Each number is 50 + 12 x the weight over the matrix's rms, rounded and kept within 0 to 99. Layers, rows and columns count from 0.

# layer 8 MLP down, 96x256, rms 0.322, rows 51-72, columns 128-191
55 29 60 60 48 43 48 38 49 27 71 63 54 44 58 26 42 58 46 45 49 72 37 58 42 48 54 33 47 46 59 43 65 43 56 64 41 59 53 20 27 45 33 58 56 62 49 46 45 66 59 44 48 45 57 60 55 46 52 45 36 40 43 40
78 69 57 38 38 43 27 62 52 63 38 39 65 48 62 39 53 65 65 63 34 64 57 55 70 54 76 47 54 34 52 62 37 24 82 53 70 65 37 61 51 47 64 44 36 62 63 77 41 25 51 46 57 34 59 51 37 67 46 74 50 50 55 54
50 73 64 31 57 52 54 33 45 43 43 56 54 64 50 40 58 55 48 54 58 59 70 55 75 66 50 74 80 53 31 49 32 52 54 41 37 40 66 67 48 63 28 49 32 66 52 49 44 47 36 49 56 51 70 56 33 51 61 65 62 64 43 53
64 68 49 50 44 46 53 67 50 63 33 61 51 59 33 45 45 72 29 51 46 43 63 25 55 51 39 78 30 18 62 53 42 43 36 66 34 45 44 52 34 35 64 27 39 37 41 57 44 51 38 51 43 56 56 45 59 53 34 51 73 52 19 55
68 39 42 77 60 49 28 23 72 45 24 48 51 52 54 53 62 66 66 57 32 57 32 48 53 70 53 51 46 35 47 48 36 46 71 59 37 60 65 36 44 58 51 54 58 64 50 29 66 55 31 34 61 24 53 59 45 26 49 52 57 53 48 27
53 62 47 49 54 48 14 59 75 51 42 62 59 47 49 68 44 53 36 48 33 57 46 42 56 59 51 31 42 60 71 51 52 55 50 53 47 46 45 57 42 46 27 48 51 35 49 65 62 65 35 66 60 46 46 42 38 48 73 50 30 43 62 74
47 65 42 43 47 55 35 50 62 48 38 64 49 50 60 51 63 55 41 69 50 45 82 70 50 47 42 55 36 64 40 70 64 66 60 69 61 66 37 39 63 59 55 54 49 43 47 62 69 47 43 43 70 51 54 51 43 46 74 51 52 42 51 61
51 46 50 60 43 48 26 56 46 49 54 51 49 43 26 46 30 49 79 61 31 42 71 60 42 64 27 57 60 61 46 25 61 41 49 75 42 52 68 60 45 71 51 43 48 43 56 43 36 58 26 52 53 58 56 56 53 54 43 39 68 78 44 57
58 39 36 74 44 36 61 46 39 59 73 54 52 58 56 45 60 51 32 41 22 54 63 52 46 49 64 36 52 47 60 56 40 42 50 37 42 58 52 51 39 51 42 77 59 12 44 62 46 45 53 31 45 70 58 63 41 43 50 36 36 47 27 61
68 71 62 28 60 40 65 48 54 47 55 55 58 40 58 69 57 61 76 33 43 34 45 74 66 53 31 51 65 36 49 65 71 57 59 52 51 60 75 44 38 34 59 53 81 40 50 60 41 41 50 60 70 64 48 34 67 48 44 48 54 59 40 32
35 41 36 24 65 55 45 38 32 41 61 62 42 52 46 58 64 51 34 37 63 54 27 44 44 45 48 61 40 54 35 62 37 17 20 59 21 35 70 35 64 55 45 37 31 44 75 47 45 38 46 09 38 43 54 46 49 47 44 40 34 38 67 50
75 49 45 39 48 66 67 54 49 52 45 53 76 35 60 56 55 49 52 60 69 40 41 62 61 28 62 32 53 49 55 72 64 48 51 52 53 64 42 56 65 36 20 45 69 39 75 57 60 49 43 51 49 53 33 53 31 70 59 48 49 47 36 48
37 63 35 76 50 48 61 60 53 52 60 52 71 56 56 77 50 37 43 41 44 37 48 53 47 56 75 48 55 20 49 51 53 54 64 37 61 38 33 39 44 57 45 42 45 49 37 45 60 52 68 61 40 48 27 33 46 65 45 57 58 40 69 42
33 65 56 23 48 70 59 53 40 46 48 37 45 44 40 68 36 33 47 59 63 37 28 37 44 42 61 51 55 58 68 34 38 41 53 30 12 46 53 47 37 24 47 65 42 44 51 72 50 53 53 53 52 40 59 58 27 67 34 60 58 31 80 47
47 61 58 23 56 45 16 48 53 50 52 30 68 77 55 51 48 57 45 41 48 59 64 37 63 41 51 37 60 56 49 41 51 35 33 67 39 55 59 33 62 61 46 43 26 51 65 26 33 31 56 32 45 39 52 44 47 40 48 52 24 54 39 53
67 27 65 44 37 68 59 62 65 61 68 43 56 25 45 66 52 42 50 77 52 37 54 21 61 61 57 37 66 52 62 24 57 35 60 46 37 35 48 48 65 46 49 49 51 48 51 82 31 62 40 62 50 32 51 38 41 67 59 64 50 51 77 50
63 41 38 52 50 44 59 54 55 46 51 51 51 45 59 69 58 57 49 65 53 45 49 46 68 39 53 26 41 66 34 60 43 67 52 56 37 42 33 39 65 29 58 68 39 48 46 55 45 60 52 22 49 51 48 74 35 61 41 62 45 54 66 34
31 39 42 61 30 51 67 45 57 38 47 38 62 58 60 72 52 51 66 35 53 49 63 32 60 56 59 40 55 60 51 50 43 69 55 35 40 45 42 46 42 58 59 57 50 27 65 57 40 59 63 45 44 56 25 51 58 45 36 50 61 66 40 56
43 42 50 24 43 45 47 53 35 59 45 20 50 27 48 28 46 70 51 46 24 47 43 41 58 44 51 32 61 44 63 49 49 35 62 67 29 60 73 60 49 19 67 52 41 57 43 47 66 54 38 42 62 45 54 47 43 50 75 60 43 45 68 56
51 63 58 51 44 57 40 42 36 66 48 38 50 60 55 32 54 62 63 52 79 45 51 45 71 46 70 22 68 49 69 56 54 64 57 34 48 37 30 70 31 38 42 43 29 51 41 63 30 73 35 66 57 41 57 57 45 73 41 47 38 72 61 67
61 68 44 22 48 38 49 45 33 59 71 66 52 38 38 55 65 46 32 34 22 55 71 51 52 35 51 33 41 66 23 47 48 38 40 54 46 43 53 40 44 56 47 38 53 79 60 52 30 30 51 59 35 47 44 58 30 44 52 54 42 53 21 16
65 46 48 59 55 68 37 49 40 33 66 50 50 41 46 36 34 64 50 46 44 56 49 38 42 64 33 52 68 47 57 56 65 35 61 49 53 48 42 61 49 58 61 29 58 31 50 66 68 54 42 36 47 54 52 53 39 47 58 48 28 45 62 61